Part of a small language model's weights.
Size: width 160, 5 heads of 32, vocabulary 8192.
Architecture: RMSNorm before each block, biases on query, key and value, normalized queries and keys, local attention windows, value embeddings, skips across layers, LayerScale, capped logits.
Each number is 128 + 24 x the weight over its row's rms, rounded and kept within 0 to 255. Layers, rows and columns count from 0. Numbers have three digits each. The size before them is the row's rms in percent of the matrix's.

# layer 3 MLP up, 640x160, rms 0.2, rows 101-237, columns 64-95
108:124147121146165110077119130129130084140119133123134128098151131131140112130144142143179125145127
106:115089112107093138144188120127126095144126164139134170151120180117145124138155114134129170086103
095:177127111163125116147104112123125139140094131118175126102157129178136104130120125163114174149215
100:122098144123089091107089162130110124083124112154117098101115058111104151118125162100122145117143
110:155113065080097139136122128113127155122055116137090132125164145170117130102131140104132166114104
100:136074098140122129128139123128081115139081087143078114104148123152141103079137163123087104162144
112:119125093096142078079131141152117158124126114160142131189149141122163144152085122128125123140111
099:123105124160164089107156136093122148110078079146115106126111112152119106143128144089127105099144
117:132140173126160137104118152085134139119169168115114093134172119155113105149162158156162133128118
107:141093101084148144160115065150102153084181123163129134120150160114108108099162148129142104139141
086:091143126109118136104140114137139115156118126176092130147122168170151132123137120127114089133133
095:145116130137130111155159159143136099106123135125107113143094122111143115161160114133115145117100
114:106140152087121147104152114102102093144101156143087109146108162147121140151166158137157157152108
096:145151116131136131128128128083092141139157095153112106112133085116133157135109182165188136168136
105:158109137095151096148124125174122121135121137147121143111158181118105140096099127129116161087084
090:133156156110170140120146111138108135131150105110151170127142159164186141121122101149084180171094
098:119100123141154104149149139132097130103151112137149135125131146176120112108106121142098108124151
091:136082135122154117136140142124118179141155115101094087154140149131143146111144111150131168136142
099:139122102149157134175135143145162146119106132080132142140138115115131108135161112116098134143141
102:141127130143096127166145146121130136120129115098129121108136129159151152121150155138127136142130
113:142135097127084127141129092120085132142127145131117125138123155144104124120124142138124109148134
102:125081146126101140124125168142123188089172107086107133124144135109133107117168125126106113077133
098:135158118144171144101154098141122164119157097096103174126164129137158099144172133098129095121124
103:133155130113114154167153110136131146175104115152145126117119116100105154092118140141112171102148
094:122109123128179105123147128148171144117088086101100140185163131126145128160113148075141128144154
094:197145179134127140136145135134116143113142131108126094130182130191121099130128142125107147151138
106:138146168109093099156127125132118141144106138110099173176124113139165096138087156114132111126150
096:106145130157113166118092138104155081112145111129122121100120181095150102119094161156104153138177
095:103106117142134119093127146131102122113146064137108109115097102133164146120108148123136163129122
091:173147132126103146112115132034121156137151131128117128144137139126078156139097095129152110123140
094:126113157160125111161105104128122152082113131093141119090095136132155174164140085073111127126100
104:128098115127127178106103105136087057101155120116111120110111098138116113126113139143163150154136
106:115136132127095110144155136150120112149118098117118110123082090132135156183108109165086122099129
102:118115115124110146096141162110101143137149110113107086123132122139141134158129112126145094105131
085:129154116109143118143118066170128103117128083119095123164161132122093181100126125123124094142143
104:106141118134125147117116145128107133142159156143171110077136104130158132124135119122105100091112
131:148116121146114144108116134114121138101102123130155145158136141134117143141093109105124189159115
098:127166112117119141108092111144142140075132195144120171122197149081139159125158097132114134121129
116:150150126130101156136143107105116119115100130122161170111164139129176080164148117093085093151138
107:144178129140104127109119140095133110127152097142143059138134120117147134140139084129093126105173
099:103066134095090155104137118130118078101152117135153099158123122110135119115119170133158147138148
099:105148166160113143097149143166150145142131139111126138137129131114124103107109109143123110130089
095:133166128111145132123114163136147136135142097125113085144115108141137125110112112141142150165163
097:120096179144131157141145154115161091127123106130124157138122131184157143108114134132088144130143
107:108110171108097153163114108091138118152141123128145086145104111169117148112128177129114100159126
103:087115141156163128158121108155135081157105150141137149118133126118145128131072131084117139123127
097:131096119100133131122114168108124110131131111080125107133144181145100140181159120155150135117108
101:112111158136106106191092124150155106111133109140168083140119124092158153121081103083119115108141
113:162143164158120132143140093133133106099108120135122147110154148127108114146094157133120126165180
108:126123134121167146140110108154099140136080145077140121115118159117104136137157126171134149142114
093:087135119159135112189117123144127129094099129122087125117131156097146106102113141124124064136171
106:132163115171125101095114090104116148115130111133121152108164110115144124142144132127138121167101
103:115098145134098163167162122131179066138105145103124125106126124107107137102144112142098150130162
113:113107118126183155127123174110141089184125159119154075102156151192184149097122153098154101195140
093:160152166123118134133106118163173162144151120133118152095159133124143119117111150136087105088110
094:099110156086166100149144150137097110149136120114088137177098148109125078113149132114158107131155
087:140105140130122116094065150106105149107094130148159092102171111155150112110125145112085136098100
108:149119135143121125107134105124109113096104140141191118098120140161125151128173163097167113125145
100:105185106100138114140137092114138167134117116124129130118131120176126162118171110159103158121121
088:111097096125103111127122132124141097119129132149104119121110111195131096144143137107122133186124
091:100093155155117125098144093120126143162101101150140142103085133127136168156120096102155112154112
101:137124125097138098174136085134118102144121149137106151097156089140151119109106153119132196147100
103:105131120144172145116113161166121101106110116094129116138112087124174102121112144152105159115106
104:166148097114113169110134142122094131112138159134114073110110121098102135133116132151108160103137
092:144126158141134195080124117098110169125107142131099130131110134099094164121080099096126123097118
100:108150168187105101198123151123146130095157108125116133117142093124127105146115130106167149127102
096:108119077162133137135128162111116138122162129134135136208123140119112140136150174147190145089148
097:132126118156126089110152138129107150121156145136099092124128131084142121080205139133123173138136
094:138139117156105148092131134104132161128103128110086110103140139078137129126122131126151147112097
105:112151144112139155111179116107125101165156130086128100145169116123159125109157113151138147131128
104:117109161125172163155142175168137093113132153127080125098147120130127131117151090156132117117103
101:076094164169136149128131126130106144127127188127136152146150150153131069119123125136121121140076
102:121128122090079112137080122162070155120153093086095138142115103083114129163120113140095106100114
113:132140151145115189157110097115145155133091162108159134116120138143094155154145134166162136109115
097:066089104118111166122141116087134084120119151142108079077122089090106118122105126123122107131163
111:149152161122155118120117087148131114157108101098181130136140135080088110130096148130133096108098
097:150121159179074118129188102170129104107120162125103134143155133101168093120135165148128129129110
098:113137138123129113120108167139115182166140142092136126124138144164135155163089127143147163133106
089:139119135167143110126126130121124121155136108147136136109090141127107151164177165147137128126141
098:126106110141112143139146064127104127164125128122133125130121118110134128151104161107164127143144
104:104145120125116143096120135096128111127130115149110111162080138133114117086153079126098158117141
113:117092117134144169091116133102099089107123124131117155131100131095108109117113145129117111127101
091:092093135144141108125123148178133114114124142123153131124146128163148146079100114086103119106159
094:114182132152113150124087138101146115145129131161123126065141122152142097121121139127125165112124
105:139150080159102126145161129161107104121192122106106109126146108121100140132151129121122102147142
099:122123156119117131166145150094134145146112142153125086120144096114101185129131144110139124184138
114:159133190132142133111130123109151120149090128145112125109139123147147131119160117128120110136101
100:091117099168116128156184163150107145190138157140159101089135125094121146136134115135133148140195
098:110158136153168126148139118114084143118103112087134138154162140146105147122089128127154099134097
098:083157101105163115110108182139114138107161144143095159144149138139137117165144145083117108128115
101:104149115105165137127163138138112126121152134133179140134160121146134105117126124159160154174124
099:139155106128142184152131089135116152138098146115129077138084110130125145097127139124137161119161
119:121101125154137066115093097120141088130109135134126090135091111137129156119147140118123108126120
098:117107162118111107163163151106126143122118143148122123099094166179168160122132161149143164114187
106:149119144140106133143138105096142138137125145110146087124120114096123087153123114176118130150149
101:127124166089144169089146126114184136163151147083107148173148074124143072103150129139116132135150
160:126112159119090103120125143172093116105086121154161157156125122110115135139121110134138146133147
089:137164138151142086133111151097149108077107147147134144102131111126153138183143143120076118115111
104:112104142091140125146098138074137104120109137153158116101116170118096116120091153151118145130125
098:124109112104177097172160120129123094105117147099151107165161127125115117130088165133117105085168
104:082091135190159101116159177131116123139129124161138129109154169134121151149140102130096119111176
110:101119163173115170127134142123122110120133107132104084090114127119130140107115122111133095104142
091:062174120106182116120171137145139126151148155111117121119100111119104103130127129125150117147156
076:147106134146118120086123145133139112100078134147153186101119144107112178118045156101115145145150
103:120140142097143109088150074167138146172141087140162112108134105154114134144109128146143168110103
102:144117076128107153163107122124112130094144118151158082094119118157076113066163113140163144091172
098:101128112172167127151083116124145112111135081112087137117122125148126097120137095149141098111100
097:145140176096154059111120162118067173082086107100124102136148128148115141122111139120118168168149
094:120102058162134164086145119090137083117142126157141129125161144126114132109095125063108128131082
102:121099141108127098142161122133106139154129108098109155134131115137150143172112125101106080125134
100:125134137108107114120136143152086123167142107153134097122126100129152103113105123150137115169105
085:170138110145141132124114080109142148129102082114098071137097104109121120101137102111103128148169
108:147149160148105112142155149156123118134118135123095110140149127088161119113144118130149080123100
108:128152141090126163132124118092121151144101113120152116085127144118141108134121120122109093113081
108:140078124115129112129138125136156151102126145118138193107130160140107158116187117106134159132129
107:107130184093122158155117148104150136166127120113144132148162124158085138126115194090115090119168
104:124130113122168089114144156124119113146103160119131146134146123113129099135081095130125119128121
089:155085151140139133112186158147144189177129152094067142091156131127172126138130098153128146132099
088:139110097101125123140089083139104127108155116136150133128137143093153152133145112146133136118160
094:090133090179103106070112142120096143121109182148153129131120121145158115106085169140133103137149
083:134140111116112155119089116146152180103139102131146091094146123120088160152139090132157160151103
109:125164133095115126136072113085140133105112130174105103190113109102142102121128123123089149109095
098:149087110130118135111125180111113148151138157135137138109125148176087155099175136146137141129147
114:132147078149096105092141137133154122114121124106110141103132154120138130213120108104111147151118
089:100134148143105155165100105121128154124107132113139111079126143176100119175126107120110107117129
113:136102121127125104143138110131109106096134136118086124132099129147119130146132083142175154139099
109:139198139154096144125106101131108127116134121148124172121142152086103158098112141126093079153139
107:142129128101133182113095129110124136144158101132105109117121131123106119207145147172126128113140
086:127133145105129126120135102151110077092138164102143133126138111183111119149135142094114119064119
096:125095125101097125149158121145120140131095079139097122146137122140095107108104134119095124112098
107:161116151135067138119123117098126113142099147127128126095131104122119082097140176123143137076079
109:128129170131150160117122076150129107138140122142125156108082142084172112105105087111185131140135
108:140109148067147192159116125139111095133087114113105142104129144136158128164119108128141113082134
111:158126140165152171149097175181159157106127124140145140135108160164111153128115167120143121092137
100:112097148103109159198114116145131131131126138105114146157094138102141132153139110150157139168160
111:122162107145129198066129076124081133133123094145135195137147114146110171141108134160145151120095
091:139181115088132117133091127128128103131120144111160167122121147097138141146139134169141131118132
# layer 3 MLP down (transposed), 640x160, rms 0.0981, rows 101-237, columns 64-95
106:076188155089132128117199111139158140159094132164115132132132146113148160126148112086138130145122
102:119128134120117126142136072125132069146130162160134139140088079118134126098121060188147130156136
103:142099133141138143157103130122105161120102140116114128134128129117113104127118140117131117138143
104:172140143129117129120136143122155123102139126118153137115126111046147095109135134102124108165127
105:136110095209105122157158132150185126146119121094129155159113156087074157110142127153146129136107
087:095108133182148138130117150108111126180148137093155140109124170124155143107111118117125110137108
107:097122122117121140133096122124122142105085094126128116139129105086119108134136164131157140148153
095:061155128113113107161110154138186138128133169114127115149198113113163152117180174134129147122125
113:141132125113140123138134088130102123143144119082147149129154120088140115129158117099168144164135
100:124107117161107107127125121112133143146129142104078137153138111117086131118094143129155121122120
089:105160119133136148167115108154121142160140118114099135152162153149110115134160151140153084128184
099:126130197154131116120154115152125105141134125159158093140149133137115153148126097112150191098135
108:103138132116122120091167159145157148174115139128104107137168151098122113112143147126135136126103
100:163140100187106134086127133097145139093138145163128140118146139160084104161125110117132096108134
096:121131134151142129108140097124152141098139121142139092138137146109141183087102103101164140136102
097:113096135111142124110113107164111131120113111182133109129147110159154092098147121128161141128141
095:103122134071109134141132162107145120148096064165130125118146125092150074106091134145109118135117
092:147099163154103137109093109127114175124095154140157133146145124129153087115129128148126140119091
098:103092104130114105080157128066135110125121152131143124116114133132116110084103144137105163175113
104:170111130131126131119129098088154089153115120092138076161172123125143168111118134098114103178138
105:136113119145111115123129129156125141157094179105130095138160131121074167150107123106125120183123
102:073115118148146126168142147120126138142083092122148114147149096138114116073079179135133082139132
093:148127105135093106157141088102138119092174159123119132139154121167137146123121138096101145115117
103:108136128087133127116114103161134148099124137142108132137087140102149128162200098097142110137145
099:102162170140139083141111126115167112168146122121102155087064137190127158151117101104114119137104
094:149143140126089129160146078107120095143152153149128124157128117117083132168132130096141146139097
104:160111146075102124167109156126113097128186124166109167166116129126142103098105124145128137117125
103:129128146149131101128113149097137168161172115093116124142127166161136102122108129104117119147169
095:112164131117126108122130151158118107131114112104143143117150106139068106161139141144140092098128
092:162118143130159126121167103104122109128139111113157084113103139141116131123112130050116142161152
097:171145171106127148123125113134136160143122142165143109128153140115150159075131147119143110075086
105:132126134147132173162113142131124150130122109139109155126123150104112139151144132165123092109145
106:096148141157119149087133137121090123162120135104149077121139105148146128135119110113084117156101
099:124132135163135081140096119143096123123140131130186101133101133101129159105115094142091127133108
093:088083143057189121135160097116108147124101092121079149097118119138114133142143095139138112111140
101:130164110129139075108109161194145139103102160131136135150096179121099089127131086114123172121167
128:129138158158145135088094086131119158082074122104159106120059151107143155151104104157145126125112
103:118115126136095139091110171115150117088082148109142096147163102073137133128128154114139107125087
114:134146145173110095136117124137148110145160103111133137116131097066121134079128144135140157125087
114:144099126135105149130138083128135115153126141155147141144122095118169157089135126115141091158119
098:140157121173154102124087133155131132098138145128150134154111133108155123086142123124117135129121
095:108158142079133104133109143129146121148134124151174115098080164116145124141115114172123182140116
092:164125110155105125111149141141133110173118161146150161185155102137126102102128138069121139131093
099:096136141151104169157104149093142111142145100164140154117165137164110137109119139158166088078142
103:096093116128120133111119147144133125111115140107130132104176114103116130143179155150142150108110
097:117170133134135122131111119157111090125121156114106119130070148123122155102146101138133142116148
100:152127124122140150108128089115115142124104158105139086088128196146128161137141124100137154098098
092:114163097088111179092150143106138109112135182138128104127147102120124155128131093086138103145127
107:134107093119091057136153121127128120111134104129112156131151152089149129088122127095149129132135
104:137121130163120147116172117138102112146104114154132150141115146155167166148072161101146162131120
094:161111124121090123153150126181159190113094105120099109124112150172152161126182117158107147113144
100:094091128112137143131129119094122153166144127151120133158152117137153142075194103119147108157118
109:132116157128123106152129109127153107135111187146139143137124159152118123136145093130133120125156
102:103099121107139143144167137130146127172104109147184125156156118158137162114101175113108128176133
091:115154063082137092132129161104144126098161135153125127063101157140110118120133129135139130134134
091:127109146117158110126113105128145100122143137085134149117144105135108108116131145162142163159157
092:143148112091082127181125123147167136151143137101092124160126157150108113111143115137111121121174
105:146148134128124088126107150091127131094153106113131186137106112127117131126153138101097130107149
114:130068142134163114129153161115117108135124122090128096132165132129117124102160137101115158101107
091:122142130128107111148131144108152144158095122096105125120118138089143109102109083154184134172104
087:134108109119145109106089152114086128130163133132109147163132145102139123101145150138131073082151
098:149169111120109112132165085094152100148129129142175165134103145068097149087137083140148131147138
103:108089152132114129168145162094164132150113102155087167161141109111094187070102104136103155139086
099:127144109077152142151157128162139109112111113156131091141106113147123127128148112141169101128118
090:090126119130149155129151116166093149146074108151178135133106133082138136171171112136128128129135
094:196125166150072129098136151160116105185098143116138134146118124074118081123134120084114122108111
101:098122112115087095134143147146093103167069139103160095127072105156117130143129125157089147121121
097:163091165116114131190172076127127115097143129148151135131113078119114145137143119136098138137117
091:117070114125144137156127124072154115115092112134156140084134141147144162136136117135112112126111
105:115104158136151121113159097125139137162114117133127110102115126097090147119148151123138151119106
103:131105152144183108158139137137134148116148147110107132150119101150092142139166137118132197104160
103:118182102129117100133137147119130135142140127129131127125133112138131123129086100126142160162105
099:168071133154119071161141146090099175144137125102141159109098061162125167147156130130108155111147
102:105097144086119144160128073107117098144094106110138142115117138142107115125137084110151120101137
094:128129111154168124149088130131110140104111128100144136118139144128095145123087083096144137123116
103:156093098121125127091127138124171120116134130143164132149138142110149121128130139129146138099123
095:097103131114116107115168137158141143135152146139158124108121118107182205120131121152130127178140
099:178149104143103125067136127099119128129079117146093155166140104145159067117128104179140121132136
089:161104121108125085141129130114152134138138129116142143131109120115118124138146125113137126122103
104:148115112135090151168091114126106103150127137137166122153171134127172124132136111127132079125121
104:165093113137134135131137138098112110091146155118144137120131142108130139137117088123128114111091
106:128109126116142137107124166143179138153106138155112133144118091149117140119162167101153089077127
089:145150143146080131162124101119111124142143066110120119135128136131127091090133170135124110143087
098:125147133126112103088136129139125149141114155089136141159112138177101142142167140105123155132158
102:131166119117152149065140132150132133110151097098103185097137079130135171101138157137131141114103
099:101134130114122150121134097178092147066156131135131091117133139120093109134142129117096154093132
107:152124128151091140146113121124064147134144097136131135127125103138079167141133087115116128121082
101:118126126116117160121113141127135136138138148155151136120160149141127169152113122130113131115122
099:122120123146100109105136082129153098122136120164148112095155134077128157093146135091141139127129
094:115099125075138142133168092104132082125135097109104118104108156140106119088131149109126138132100
099:118099099133158077108153173104127155131117119167143128102108136110121128165131102120128109137104
095:131124136143119130140124122135113141118141135163112126137147105121110133098044118123145135081107
111:127122110126117121112121129084108150145151131077096105123105119182119170162131122141109113124054
100:099108118207112098102127106136113129117112092173126121142100090107090155151106136141117131166176
103:125108130136097104156162139130109127204095127186163124106131146140149176104081127096129128144109
105:137110142085138148125102154155099144122100107105102132140105090103148089177093074111131111167148
107:120108129147088137153138149136138131103118123140145125137191124097128132154113094141123133142143
096:134146121135120127106106105126119132125084156151145132156145134129110125138161102129139111106130
107:136195151110133144139142138139152108120101123118116136125079097139124101117127087143134120099141
100:131104134112122152119114125167112120177081118151119176133116111131151105123098188103073159127150
103:069199154137096140125151090127148143153106101114132151123119149114084150114158128125150144160105
105:076114127115103125068145159083107167113085141106133145139113144117109125111122163095143105133083
097:098136118099132162131176144124147164114103145151140121142099098156089132131148148143111143130111
083:096098144120097154123098110103142126137062102136125105117127139101108164110136115151122098146140
103:145164139112191110125135119103172132128116122162157124084094099110122111144140071118129108149120
103:127127077129120132098102155151127100125089154073146131171090151136111124165113147139122123147092
101:156101122112141153089132163155126164093156111128113158116137122170139125112106129131159217106120
099:194137125112136155101151155126144140160128132129143116155129103113106102088132117143103137088115
098:152100104152137172092130135111125055109129148135151101148143094112102141112068131099122099154113
108:148124126126126122079106131094159130157142112132113114123124100115104181104101123136152131144130
100:138155133183141077140138159081107090197117118092096137121133146168110123125143130131153120118155
095:112093139136167098088149171076098131120143099136118130093131146121101107119099137094157169111112
100:138129150181094117127100129114081149122127155160156144128171153120137124132114159147136096147160
106:131135081093107118129123094110116112115098128112104102135141110146110117142124114124142177156153
102:153138137131134142118121108095158123125149149133149130129086120142113149073083105138132179108123
095:113135086138107119127090099110096152148114123153112149109144099083128096122147107123158155151179
104:121157110120121171108117126134087122109133099170125118145135134128106117139115145106166098112112
097:152093105171159158129122108086113164113148145102133161118101093105146160117058152151150166090161
091:167107141155128141090116101115108121102147154129127140070108122154166132147153117110120129111130
093:121131117154142161185110134146122127138142124100102126122143131102129132106120152122139100108137
128:116153170147130154145171126118109104116152155122099140152129120112168140126108141137133095130162
113:095170169125140103130098131127095091122140127129125174137123147103148158160115150089103138144136
101:111124077115131084142141126090147142163128097145161096112155138153132128131119125045102129100114
103:109131145133143113138116118122128147111080105126192113080121128120111104133122130106143144135124
091:138124144102117147136135107139083096151086136123163134109087119105132152127112117139181091110130
110:130078117135120149126145092148145156171108100103141136131151111083140133115132109114118058147142
100:128084119121137082122154197129127148104116124088115117154117134135133139137122149130152067140133
104:110091140164119111135128105161164149120111120125126123127145144134117125148057096162095171101140
089:103141133129108125160123101131129136120124118162152106103130103084148072092147155141121117099104
097:122124152121135131116101137138151143151145103124123151084119106166132134135099107103109128134132
098:137170145183112140121142172105111104181111077115088182186124128127134148162111109128124110106123
107:108122100145140116100132138126117152134090103138151101145125143099160120116100135121143128168107
111:134131151140136114101142154133180131140156093140117208143169125118121143096121159116148123178122
118:153154098188147125177151155134122133154111105164122111128150171187120100111111117122082152118155
109:097138115108103145111118153087089146117128138042129130173151146083128106121127123127147112144073
100:113123118152124129163110128155128118111123097151094127182130102120142172121080157172149088148134
093:099115118117112133189098124123150137141120113131129149116108108156117102121172162119137145153140
# layer 3 MLP gate, 640x160, rms 0.191, rows 102-238, columns 64-95
101:126135118166139111154105097137134146131121104129096103101109118103144136169105139122113068096117
087:133144149129167129105163188127134143156148153069124121143146117169146135154166139136097165068133
099:110137091156135168147197143121093137151131089164137162179141124105132129156132098126134141149083
103:097151165153148126114127129138124100110201128095162138129080111078105160136132135118127099135152
090:102104155120153117051091149173140119126102101134112129143143125134112147089135149126127085128119
104:143159132180127091112145153120130172131155076181114149164130144091132133136117140095148154175072
101:166141124144124119148160135145140131079151148145128139081158175117127133153164118168179162130136
112:144098132078118109108132103136131101126115161098102158116127126098136091114124165120168140144110
095:134106134167094149129145068124139124132141114136129162134121113146082114108147139123160140102132
082:153154119141170116095079191158136150105117165134156152136093138143115137129112132126102179122152
096:160088190125144084157114145128148173162130144165149133112114126121095148068147096125151115169137
105:131103126140144112151101148191125146118094116115146109097137118126160138155073091131132109120109
098:138110114113113114111125125176113149127125129123146110129128164129135121119156165127122157138180
109:107088125131114087137134173122127128141090123113105091155115122117123079106161112120171106136150
097:128131116171084116139158164105118099125109111130150092146165152110146095138140133094166126115145
102:073165111122158160141114081147148112133142107142110104097157138122131152136136107168172106142165
085:149128137118187111144105084118143118127149118114088160103139145106111113108165098153156118128087
090:145124108160126121143161136139129138111121131136130132119089166156133127109104116142103152120136
104:145083132130117138130133072130081165129112126127129097168124089138152095150131140115124090140145
103:176085123136102102143083155128116128121169134145137105077090086092115161149105137107144094165097
111:121111106122119136086141093181080101161111099139129105110113072127114113115102124138162134155131
093:142153145143178135113114136137153144107168084114128157119126134137146118105136083119114116107101
097:136120184122157140134140134151121120168124079098185153121061115096085136119141150157117135118147
100:105150141121098144147174120112155145176109100129110163125141130129102178137145114112144166153139
088:156122131102146120091141158095084144159170089114135128148103120122131137100184138092119137122117
101:166159188125136104128117131150140105118124157117056143140128102155117114150112171171112133144144
094:156097112134116166126092141161110110137102107116177106111088124127126180143104138158151162106117
094:107133166169131117138159147125110091117143137082117095126102124100129154111162063121105163171173
092:111129127156166096119145148164108099152150119160129131145157149072151141128118117131096105178134
089:163101132104128164134113134117121151163115118095139124094137080171108140021151130155157112151139
103:144093112136111099107141136110137134090175138096163127146128092150178127138140124125149203136101
107:143118116094128116106126129123132106111153165193148112156133119132120117129129164146160108137116
104:080125150115128187134154100132144117155157121133166109123123135139114100129174152147160123126122
082:124101177141110174144115143127104124141165140128108150143128117149150128092118188132129087118140
103:099168123099161115110163125165107064099148113138144106143109125140085160107098145130108188122127
125:115130095098135090100115177143157109107146126171134124126147145127133145141131137135135117043120
101:114141108114146131068095158119147101126140128124185087123146115169170147128121141161142130148110
115:137131146120149123147106154123162130117113136103139077157075134150131161108134110156141121109118
104:138112157140147087162146120138111142086111112113129160096159151134115094149139172147168149120142
100:097158111144104144130120110196152142126127147112158129116122177141140104099109159149099147149122
101:141122120135102128112170141148150107145133078173134162135126087142103105137179112181142122114114
099:090145163122099144153140136127111126191143103122111150156119142142106132080094174209133128115161
105:155170128084113097111174141104113170170164146122126105126117130097086076152157139122095112121087
100:118091139110138161098089122081149115101147160148135126170121100159112133125105173140121115156095
100:076096119148128166130125136143143114162135160146137157094148139118130090073095139095147149087135
093:105095108103130128136142134124152125130098064120122153138085110137115113147140124160178129136118
101:073143118118161116097150157145128114144169101124136116116105130110117130151094113155116156102098
104:109139109135127117115098149144123142133110101137103116091133159156123152152114098079102109069156
110:103119120118126092168106119095167132108146150181120137166117084143161133098135135103125094142143
100:141098153147083102128133120185148123082122128173114143094137134100124126119165112131127103093128
094:137115091128110136165112105132092105128138112174123184095154155160127116060163120137133154145141
099:170084131136106149162146144136130095126112150082150123099085135120158139147111135080141093154082
116:123142114145105080132118144130135151099149119135122134087118124078136162120195084143126132090139
084:117095133114195105107128107107140096120110142110134105144131123159095139109119091069168166141131
087:090152130096131162089157167138140108131138103122141132122123138135110095122099111154172133148160
093:116107126133093140102160112150093114153123125131131162174144135124117117156124112148159137104133
108:127126161095147107144102081165125133152132154131113109120131095126142113145125114130117120141125
111:120158112137123141105143139183145117103179115132133112108104139124142112181106140139123082115106
089:121120121137125099136137134182115126127154134153161137163115108172116108106164147150088087105149
092:090104164087131176102150108145126138151116142173109150099107110129131159119123122097136102120136
094:142112117161088102121112120101113115123096103149133121149095150175128128152124156105150118142154
102:125145131087122118112131115110129140147111148162139089087140174142098154113072163124109097138136
100:150144123155083129122144154189141131121125150140130106102141137154120164136153099102115165124158
092:122132143179153125131112124123142091125090154113084162160111095165107143156134133163150176087131
102:112152164175133060192147129146153121118163118128126140126144086115127099141137128086150123128104
097:107121129114117152137126103113110127091106159115128128136124090151104099106139099108140113159121
090:160135093157134144122116185108087115169090118160137115180104163102136070142160127147155145095141
092:136110104151152163137140184128156148118086159155104105194119111148139066100126169098125126176182
108:130086142096115163115090133165097162077138133121133105130140129092114141144127155123162081144119
105:093129126156145179140159132123132153063146135124136122138125135107103110119117114115144132126090
101:133125161154141109141211107127117155109141108129145159180103112126128128156107147097103182127107
109:151145114095061092145131162130156177085140128137137159105112153125150165157139141077121133126176
116:130153119144105159184107126120115116083122116079120149115098123184118121105140111116168126129089
091:113136120119114137166135113128136106128081193095120113134115146185139130082150102112113105092146
109:156137152114141150132104073137118129165136121115178124135122144081127143137131120111135104098115
103:082137097119143101151081189123139141075131102123138131151067103143151143153133111117142144151127
096:086092134166167088130118155100106172141157115121139142110137135149126174153103132111100088154124
091:136119147123107125104112132109097142143118115138123078140135120099103131121072151101158124127149
096:138120159106138085148144173147159158137133135173155166170087113157121155118096115117113127113097
108:111154128138113128127134093129119138121137085126153115149107172135110174098108103121137121124128
110:092147138141109130118123142147123127107134121086107154107145172093078113123116184146111111123080
089:156103146112127121141128115141117130128122139112134133113127144093113132160132157153128142160093
105:125097169114145151120127079148119109129094179125116152101112148138141097120151126077077153144119
108:115122155091173169110128117131105114174109160181128155091135121114181148100129154120118094127114
100:171133125114098159098104089148137117092140094131145110106117101122159105143096088082152102093107
103:134134152150127115086137137066157136148111119105113112113112140147171122097168141114072144114148
107:104104105119123124153137123138122098160165182154117097095111171122103145136132099146126135147131
102:101105109118158123161131189135172101129123133123101111165113133137122121110078094122112090092166
101:087114134154137135127086123159144093080122146121137104106138112160118152122148111154097128125084
102:164114165134121123158108147137146129121117159108109089142107109104143116153088129103151117126110
101:097159144137146068136140145098172078134161108122162166082140163124100112140148132120120130155127
111:104137135125119145101092109134095127123134153095160124140135085152149158175101118146131112121131
105:108143125087130134130077130108113110097152166121141091134109162165066144108168107133155158125113
103:117137125103157107096094104142137109151119133134106124116119163105158130101167147139089129119135
101:091150163105124150111122099100134093143164123100092108156158121129151107121177140174133131094137
155:123114138109075139108109152143110122119080102156156142140144122157121145134138100124132135135127
104:130139109119108117136118168083135123106096160173119106092158113135158148149181143108104124124106
106:133113128130093123108109167116142163127115120154101159148135137137116113130118120122136120134146
098:124107157127158166117112136149126109129150154148167101152072111118119146139151152113095132101128
103:118142128100100153103128090143138126144146115145039136149179114131111134123125154177175126122107
106:090120121155078132134092129125136101094126151106145114127132122088138149144129153110144143148141
098:105144131104093108173083139111139127109160133066107150112153164110131136117133140071117142174161
091:134123098193141146118127122173104129153128127113115108162109094101137169135140100095168106132158
097:116131099152086103110123165122135122127131118143107150163123179128140109090124144085144081123118
095:121125147120095104134138160153126090105103118134098135095121166141111095139128123110111163129108
102:107110128130131174078106176115110130047112127141137116118143132093092106109138105136124093119115
100:109043166167086128149139151146114151117113140098171079158119134188112193125113090126157121168115
096:114167152136164115147120128151194212124121134136146145123141167131131149175141132166097091111143
102:151147138138132160105099077137160156095137094101130148116095186128155090146170159115145132123140
098:141122116175119126110112131122121070173163147137144129155121129135157099126141102135137133162118
090:103131119116166127157091099137109152160145120141133110123147151094129169147104136128157118123120
098:128179107074129128113104120135129149095081082138098115094141162152100099148149126102154150130099
107:127174143090118159153116104119134147166109085109153180093104121147116127146124142095155109100075
104:094101163120139126152092165172130140132128129097126066133090122146196126124092103100103118143145
106:101125117112127097113140141167125128113151114116142128125161148095145068119079133117123168156134
102:136168110144091115127122142112147155156107119113109123145071105113174185127105093139106155176120
095:136164113078151151134070114159094149126140089158104104141152159148121158089126137128133119112150
091:138129112100140121135097113138111153152123102142115140117116158148102146175112145137135120079140
096:172032089135142159109126149098106106117117137121155124086125136155134125087149108086118094150152
112:135074096111133140085141115108123128101101078125143118123113105128108112145108067151161151137126
112:136113167156137159170185147150111155162096138120130133123111108190133145117130130141142106119140
107:083118108169116139130112139117125118118143127172148153137127103130119134122170119132139124157082
111:118128145140135078077099165160112124145132137098132102154144139181137157114132158106142103164134
096:114091127144118213130121120131126119124100175145111100099124123129103105114126097124122118101142
107:147151132155145099087156141126153144115141120134128137121126158131109136161140165113143166143093
105:130133112124141172157113143132147123109131121085150115100135115105094157116129174159116106150144
106:177161141112107098106151125151095145136140125128118157115128143111155110076132123137102122163110
092:120124110142141120152173128078126196160124096140117134129110142087154164124121113137146122156119
101:128097135091130101137138084112136145146112093170095136147128120093110165117115132116107130161100
093:118116141133146121064163177152167148145150134123171089127129143144177141125153105147147119122125
113:156102143118159120132137078127137124098096097157142103136135099108116101111128141136077117142138
112:113084104154132129129139158144170139166091107125123172134162172117150118154148148103148123133152
097:142137113139171089104081117197153130115157146137133130099110146141111114106116167161098106145147
106:136179138116163128156165141107150122111131137154149117136149124145095180108109143103101133146144
108:156094099123154107154132195097130120123133141099146121126119136142108106126157110103109094136152
103:127121157168102202115154163131139136104142133137116087144127155105125146136127166117079141113102
097:136174099141129128117128137125095101076105118163117113150094108128141105136085086122135134094124